config = dict(
    n_layer=14,
    d_model=96,
    n_head=3,
    n_kv_head=3,
    head_dim=32,
    d_mlp=384,
    vocab_size=8192,
    activation='tanh_gelu',
    norm='rmsnorm',
    norm_place='pre',
    norm_eps=1e-05,
    positions='rope',
    rope_base=10000.0,
    rope_fraction=0.5,
    qk_norm=True,
    attn_scale=0.177,
    bias='none',
    tie_embeddings=True,
    parallel_block=True,
    init='uniform',
    init_std_qkv=0.05,
    init_std_o=0.0,
    init_std_up=0.05,
    init_std_down=0.0,
    optimizer='soap_variant',
    lr=0.00906,
    beta1=0.95,
    beta2=0.95,
    weight_decay=0.091,
    lr_head=0.00638,
    warmup_steps=148,
    schedule='cos',
    final_lr_fraction=0.1,
    batch_tokens=32768,
    seq_len=1024,
    doc_mask=True,
    train_tokens=95400000,
    steps=2912,
    dataset='wikipedia_en',
)
Each number is 128 + 32 x the weight over its row's rms, rounded and kept within 0 to 255. Layers, rows and columns count from 0. Numbers have three digits each. The size before them is the row's rms in percent of the matrix's.

# o: layer 9 attention output (transposed), 96x96, rms 0.149, rows 34-63, columns 0-47
# v: layer 9 attention value, 96x96, rms 0.164, rows 35-63, columns 0-47
# q: layer 9 attention query, 96x96, rms 0.135, rows 64-94, columns 0-47
# k: layer 9 attention key, 96x96, rms 0.138, rows 64-93, columns 0-47
o34 088:135120119164093125160110129166126205120111129168181127102159136145065096080181111111172156134085176188120088128182109094146142103095098078148123
v35 095:119138083115160143106085078143113128115089090087135190167121097190142111138116121101128122160106161094106109108147129148166107101117129133174113
o35 095:100172149105109124145087116090170106124113085132170169165115118145150144095086134150107112165127166138078149202162129108156141109051165108132124
v36 094:138150109187117147089115141174165087130123140098153165123177145069102124188109135181097117129170123109176098129142123136197138096181142118125158
o36 094:141135180106109112120114172180099170099145134134159165142155106088091109079064075096125084129096153125115143140124146107129159146130107092183104
v37 091:119135157083080108143109132142210103208148139096144052151154127109093201097090103197122106108100140123108133117126090143179133119098150140111130
o37 093:138168170129115166106110168165136119101130104152107120095073102173072116140131102092074147163207125135174088072132139194147117131111117144158142
v38 091:164101105129091141114172125070094130119190140136130121145118144168144112127179221130138093094110124163118136125147076037103177094153137127136110
o38 097:135131144140168121174154071137124097141147146144109141081149137090125135131157159123106084102174101072158115104173069132109074174147054167104121
v39 080:083075121130073195080130110158100151094169076086123136161121189151137162180073136137098148101129158144155140145109118106073133086091128155179139
o39 085:141110092144121059157169114105098131141143139154147114114139222090137195130159100101117099116159132130114166132112159086137145166158150112123104
v40 084:142179090136145154049114164138125119094122159148178126101070161114164131073086167066175112097106121107091143114109133142129121106122111105097137
o40 088:067122184043154115107157084159159104152110085109154121127117110119143155075110138098108150097137203105129091128137125164136134139169102179094179
v41 082:076166118122123142155151147158163142084169158159097115093186114097159143083141178104097119172130137124148144131134115107173155096141105116102185
o41 085:119129103102186183131098149169105169118183105164102117162171110132198112096160167098132145123050104073165174099130149167157160157122137139110160
v42 082:130134119141140075118133121110155113179095122103091094093137118222119144170137123119112094129084096105135100136122135152122160118120114082116167
o42 090:147182088148127151132140133106163141141160186100159162082160141144138172153070130123128192141083147154117083156153148134059167085104179099071129
v43 103:175139076127116149161146116089106140108151117173075078137100139085145086091141146070147122164102126175128104153108174103112129131171103133143093
o43 101:163127119123164126106114110145139086216201125112155094096109163143143111172176187096111155129143093114097112143125130109106077081115116109097141
v44 088:193097110101080133117106103050138198111142106112087146137118118151153149134147115127153091205159105098083132142117172144058093085093178125109148
o44 094:167104147116084098126101139158107102198079071132078124081161166112162165192096087135172106117109124146134129139199146086163125109080138132125142
v45 076:165131176137160187115166111130179077149116141137105163130073137089139119090091114172108132206151114160157118136076132121118191089156108078115117
o45 087:118106113102092180150106149130117169154109142123101094148128091077120090119144105123126119171109109185156165115141088078185137132051132149143125
v46 076:130148116104152103133123177208123126217110125106105131154149126122120128090146149151119133103066157141170101109094081177125180141155138111176151
o46 081:166155119148146070117099137124142124106131163156099114108119095159164148058096182113101126130165108173135122194091156148131122064143122123153093
v47 079:115083170105088110128143123074091134183120147189135126155153164142146120095106161156068131170112065134131164136080161144089129186144129152121131
o47 092:119117151173140131105128189046092178141131104138041096079134124112103115157091193154133139131108132119119118121165145101099117149123146141148150
v48 084:162131137085168162133158096095160107094109095163133113089108153130160086116136173080166149099205099120094090103186189118157137150074199135115152
o48 095:158144104117137127097103173111170147158112150117102079167133152078070171135114079092118137130153084091108109132157149088106137149109111166069099
v49 081:143083184131122111149134066198164106210153075174192101095150128108181136166077101119109109142146109095128152122149086136106153072134094155151138
o49 093:166086115140083127119088118130121140168128098098125078136099148124076120112144145133134204130060150138139094056155138104098168098125061130157114
v50 085:101149046141174139127119099133144092133182128137116155071069101121165138124072100093146184143201090078167115128169144156158136102152147104105140
o50 090:150102087115183125114118157132150179120077114087127165092152097129120182128094063080190198170177120137138145162123127066120167109092108080173094
v51 079:180150173124134108158074175097085131145101152157085122093140155135132143105153110138193081112129075139165186110134117173099105174132204113147176
o51 086:137115095129106125061150141110150112150090164154078133179172089148142196180117135097125093146106113142142083116180160138124140185140109094127109
v52 087:087086130096147150127144111131096129152104132110134179105128131086111124139095119121152086206188062097216114131114080145076155159113129137123125
o52 090:173094121060092135088147103138144112117122118117148132149128170126125100174128171156179089131156142137102151150154113165121139083075169102179125
v53 090:130190133121109106118129110079137159129119173198163120122176159104144125115172084201152060143130086115103146128104137111076121195092113146152134
o53 095:131123164190112157099126176104126135134138073145130105102107138120125125139154143182155152141127145113127054106126078165093124116183083110172124
v54 095:132129144140170127116144126089146135079169168132100088128118115146140099154119123115142180107141100109072142155181104075159181121137181099089132
o54 097:080099122124121137124117105060093141124177124125104166100155149093130105104124075101133104138146124105142156055099140124053127140058146128109141
v55 085:114181104146141112150121113120137162122104093123100129161112124138147065171119170088101127174129134155173081140139102057082203100181172136103078
o55 089:113129181084141086109140095117179142195167094135086094120097163108123097157126109144178097089103061131121126148127076142171076160141127138112071
v56 077:177131112123084139123125170106157069122121099124137087161130189071140136143164068139118077149185102107142088120083148180150160110143128182095110
o56 086:142118142093100156187128187099146122126109096096129141184137116107150082149132103137143128178152105071167180126148090109162133152159095139117166
v57 096:097130142096112086119156148164084157136095141088100092139160034129117098145167162122151108199135110186162124070126160093095140122146123155167112
o57 095:142114138151184076163148120084102111100163154107177127028135083138141113157136145140144125104048047054131106170117134198124119116108127077130107
v58 079:132097111187121151181140041160101130148143097078148149137114086152136138073159145078131167136140111140133119101168136140111180154139115214150140
o58 084:129126113110123151127142145104120102148136140114055169114118153205084113141117172152171103173144090077146113134165177114080135133078094144110118
v59 085:161148174159113055084146157154136089101122102155089142126085140165130156132121135110135115143105133165167115100188181112176109162106121126195078
o59 089:081129173149172059166150106095107107104116099118101185152091119162169155146144148112073214115125128118109132126124169120102168149099149090140140
v60 081:189172117062191113076083114158152127120155135135132102187147176124109095109159144120176136173102153135047111115121093163105147179111078114116117
o60 085:130105168176091196130105119111191117084127154148155127052107056178162113084120154082092132123168133137130153185137160110160154131099073191099092
v61 084:100138132129137115172110150084117113163098116097122086139105163113157120148168156059091141135203212140140168131155171150170123111130146164085200
o61 099:181158096127128148119091130156137167121120106124172172102068156114173166143116124124141132159038121165204088078132113102094103145142111103067100
v62 085:116171101121127125144120140079085130110101152101167144187146145120123164141128175142089143136118153127074129160131172063158132141140095079161134
o62 089:105115081149126138087087149092156122166143089173116173083117147086116131134150132128096092101147104126067140127104096147071129102149220111150136
v63 085:108155152139016073109143202131133175109140139125140105089106146205128162124115123122115139158115091167126122064130087159133203142182093104131058
o63 096:141130194113129099169127145056162132162168116121104093090128145184137112153135080181078158090149148069136070137097091148137125152145186097154158
q64 195:069118111146132176106113135091118183119103183124082108172079104114089092087078068082129131118106176120073168115140136125151138167147133144176149
k64 091:131118075118148164097147069145142145140085151140094089153107181106111123173099086078144124113134098124083139079127170142149117203101150164160080
q65 269:161117206120080104143104095186116099196085147114168101136111145090137167116111108096133149207186115122110086166103125124181122099167169134101147
k65 023:088119159116116118075136135147144119144094102060114132128116152076167081097151151086132065205091121132097106116166073150206114125176120144087127
q66 050:203113125156177108156102123144133087123175129118166178181094107120096152144142119060146148090140085129114108086094097160139134143157132138033014
k66 103:157152154155155117164142144093115205041109161133136170037135098135158127085111152130079115122128165125145145154143124095115175092119102119166135
q67 057:132135134134161143155154143135080130143097132170149131099156152115195141121062144116130129096198093106145157127094188095098120107063099169136098
k67 063:106178093129094129145105118129141098150137082137099129187106165147150083116167052160137128121117109116084107127127108176209102110171148126115144
q68 060:107062146176130088108081133154183127145121126125168116101127079152112103121158173160068113130075133144128081118161133224128134153160164095106096
k68 079:149192128130202170142131095141147085092161126124120113125173142097097157211141122149093186103174108105172104084105115128098143095121146177148101
q69 055:185109123141157087122066134127160108127191132126165161146098072131112130142180124073114142125086103135133085088099086186179144131163108135077064
k69 040:131163156155111108183156135157149105121144113157115140145145125164093123173138129133118165098200086137128086160090132134155090065137128150109091
q70 064:126073145162126090106060127125193171126147105126134173131098083169122090128164159158062152145088146165143093124131097197197134114149195120140097
k70 058:112145170148182119170131108126135115150148161141088091113164113143168109212100180147059163125151107118190084076087137132135123108126175193061124
q71 068:172110123125144114125052157135171100139165102081201109141104102145079108139153159103111096110099166094102083123183110188120139144182156109132099
k71 058:160152129134066153160118121135125107064086077162129128160109101134148119046128115119170073137140099188107169141152103171155107131113157101100106
q72 068:096126107101160134117179164122104070135149142153146068144163143090114171165131116124163071108101088072099166129147171075088132131129124140148129
k72 058:145113080113101120120163124116129154155084130117170159176102116120141135045165097144177127109112175115091152134158147120109112151146054117160080
q73 094:169172121105107106121090121138037135141099169160082095145119168110149151121123062126168137109145102125091154117139141080129146143139084132096176
k73 067:086073180122162109136146160072129130173160119138131130097118117066093185186188119145141098144117115066140155165134157140094116128106145099128138
q74 075:164140123085088111154122153112081093174063159093105089149112151048107150128092090088180105128143094069111188134145144090078124147138105115130187
k74 077:097140041098112196098082094107122108140077147148084135202112166128173117079076116136182136106139134112135160088147126088103133157125091108144104
q75 078:068132168078142167130232103090114137077150132101130124102099166174103091124118087118140174102129055119187120148126121116146106116091100114111148
k75 101:110152072104179175141123139125136109160125114141082053186146206134127091193128067120150141140160076072117138111093191143122113152128105169114137
q76 104:154117106138151098095187097124137160180107194099159175123114118106124111101172112158180147141136137168121136117077168156164095152122084086167132
k76 118:141122077139098103123115075134164117136155164123156134149112131149066132087180105119147109130120183149071108070121123134125099155164082113155170
q77 102:150153179140087139076096121161125144159075097151145123090184063136120180067080119132133165111143126152131117152128121133125156145118175114144123
k77 122:164152089167092111120159113084154165132099105184115081158136123157153097129094148164124152121153193129174064122178090133128127080115099126182038
q78 107:151084140135129168116130134128148116126168162147098161148096137164055169129109097181162145114149130077112102114140123111085141099161129142120134
k78 133:141131114167156141108124131084081151117161145155170090109160166085121159144110106106141128101165090215109086109164058085088140163152145207129123
q79 109:143102105155169096171134111159093144074135134161127146124087113152101121161101215092174107133145148107108062130139166109101168103096120107170103
k79 128:124098138130154147167073082169118208086098134134100098138113133169170130104123156091145147179109069126122084160149159156074133089143122120118165
q80 121:120152099087075171184103109087109094151152133166100087147110118106137089172110147158167084079120144145112140065160150157140111174113095140125181
k80 126:123154095124103176119063114095133147163110112149097135119068153137083099184057084128135118172101124141117050078147153098091087166120116142148063
q81 109:134142156179111121133132074159092113216119127138131134137092121107185148050141118149133097167122155117131070128101163127197123093179117094108120
k81 120:156148150062123136097114092131142080122106122130189167078054133169194145077129130147055136110153101127103067136061204171111095159130161146103130
q82 105:071160126170164131093105168130094166155090107164102115107137153134099100097096106119117109113139142137128058138167070080161094127171131159070166
k82 118:148135137108156106094177155197053120111139104150141091190081167108071142158113071170117094121121129138121129117165125129139147128149179178091158
q83 096:161143151169111110233140169074138151149132084141109082095195127096113126131141091106191146160101135141125158170099073128172086157114129109117180
k83 132:185146154188110118130129151140156159113130094114167079079110078141040129118114134081136139135161137120146152176111109118118106208164072092139149
q84 113:078118111160092145167136129088162151142068125119089174148162116169060099127020133146141148136176098070109136086132139073162084145153095129113135
k84 119:111145147121087118117105121133126169135115162180130079154151119107089068144141107151131092027164109053081103093132117149070104121121168147080124
q85 117:124102076131207124148107137138125089130141096126151130172119116079118140122140154126104149065069102178112145107090142132067088190082126120153097
k85 131:134158088215155115140175132114112123075078161141182105140122139142107140161147106128103200131144091127131156092088159135120139165117141111108091
q86 124:093097096138170153132121163077098098118147107103125098100093120127161100142149113128147140062137121141165160115104134177114078095110091198112104
k86 120:097145120142164179178159048137116103140123117146151053126155125115142101112144071148122155094107160057163107174093105097126122161174127215115073
q87 098:100102101186122128161108103141185137142120130141095107144100163142175121120162155157133140161120087157077126085166034178161100134144126098106123
k87 125:091167161177101124099109117178116122187142159159097099182153159142107130190184167190173147123128139164142152114143123129144037101080112120130119
q88 115:135183201080108076159108152136074119092138181164138144101105083153107042095152150157138127137135070112152095123110082100160078128114121182149142
k88 127:122116114152097126163148171094151131037107124158132091148130118171148146134158092145088102120138068147111151138117096069166106103174127183151107
q89 086:132140097067155153141166159155127117092199143055162122116137158101119181132124134143098117178179149143140078119146121140121189146161136119147113
k89 127:172112114111133122139147070153139190077159105085116128137131180155126174136115076123111050134145152125125109113118087187179139166103126136122104
q90 107:143107125153148130183136119132122078119130132123153085064116132119144135145164130107150142060160130135186080143187143084184140132141143127141076
k90 125:111120083155178091100160150142204109144121161126135143059126127155140148145187113125089143146131097159108156144169132109151143178166067136177133
q91 102:121136176083171119149096143145123085137139112111186110089108143091103172172141164166160136141149084080167159118098139086168159156126099153128146
k91 123:073106181130197136124164151128144107148131035117108114135128107111120142132153141171149155089108060089158149095117091115112121175143140136114148
q92 096:074103160101192119078126150072110196091126078109079115099139137077094131159152129143133103164177129124117115121186099159089148117141161116164091
k92 142:116140139127177087105172112110172128143166174144210110082173101163087123100151125134122179111165095053087148140087132119106105077180134148138158
q93 103:118171126125166161110209114137171140126111147098114097110160144155124157136149178112131083120125095127165138091107108155142114178092140169116167
k93 134:192190121127137159131142180141157137130113118096156118154146122188142062152107173128128082087129149147152091117106078170158092091109118157143096
q94 093:168125095105108095128143164130139140129182069104103078137152144116155081071159167183156142087086054112146077160100130143144100105131076074109104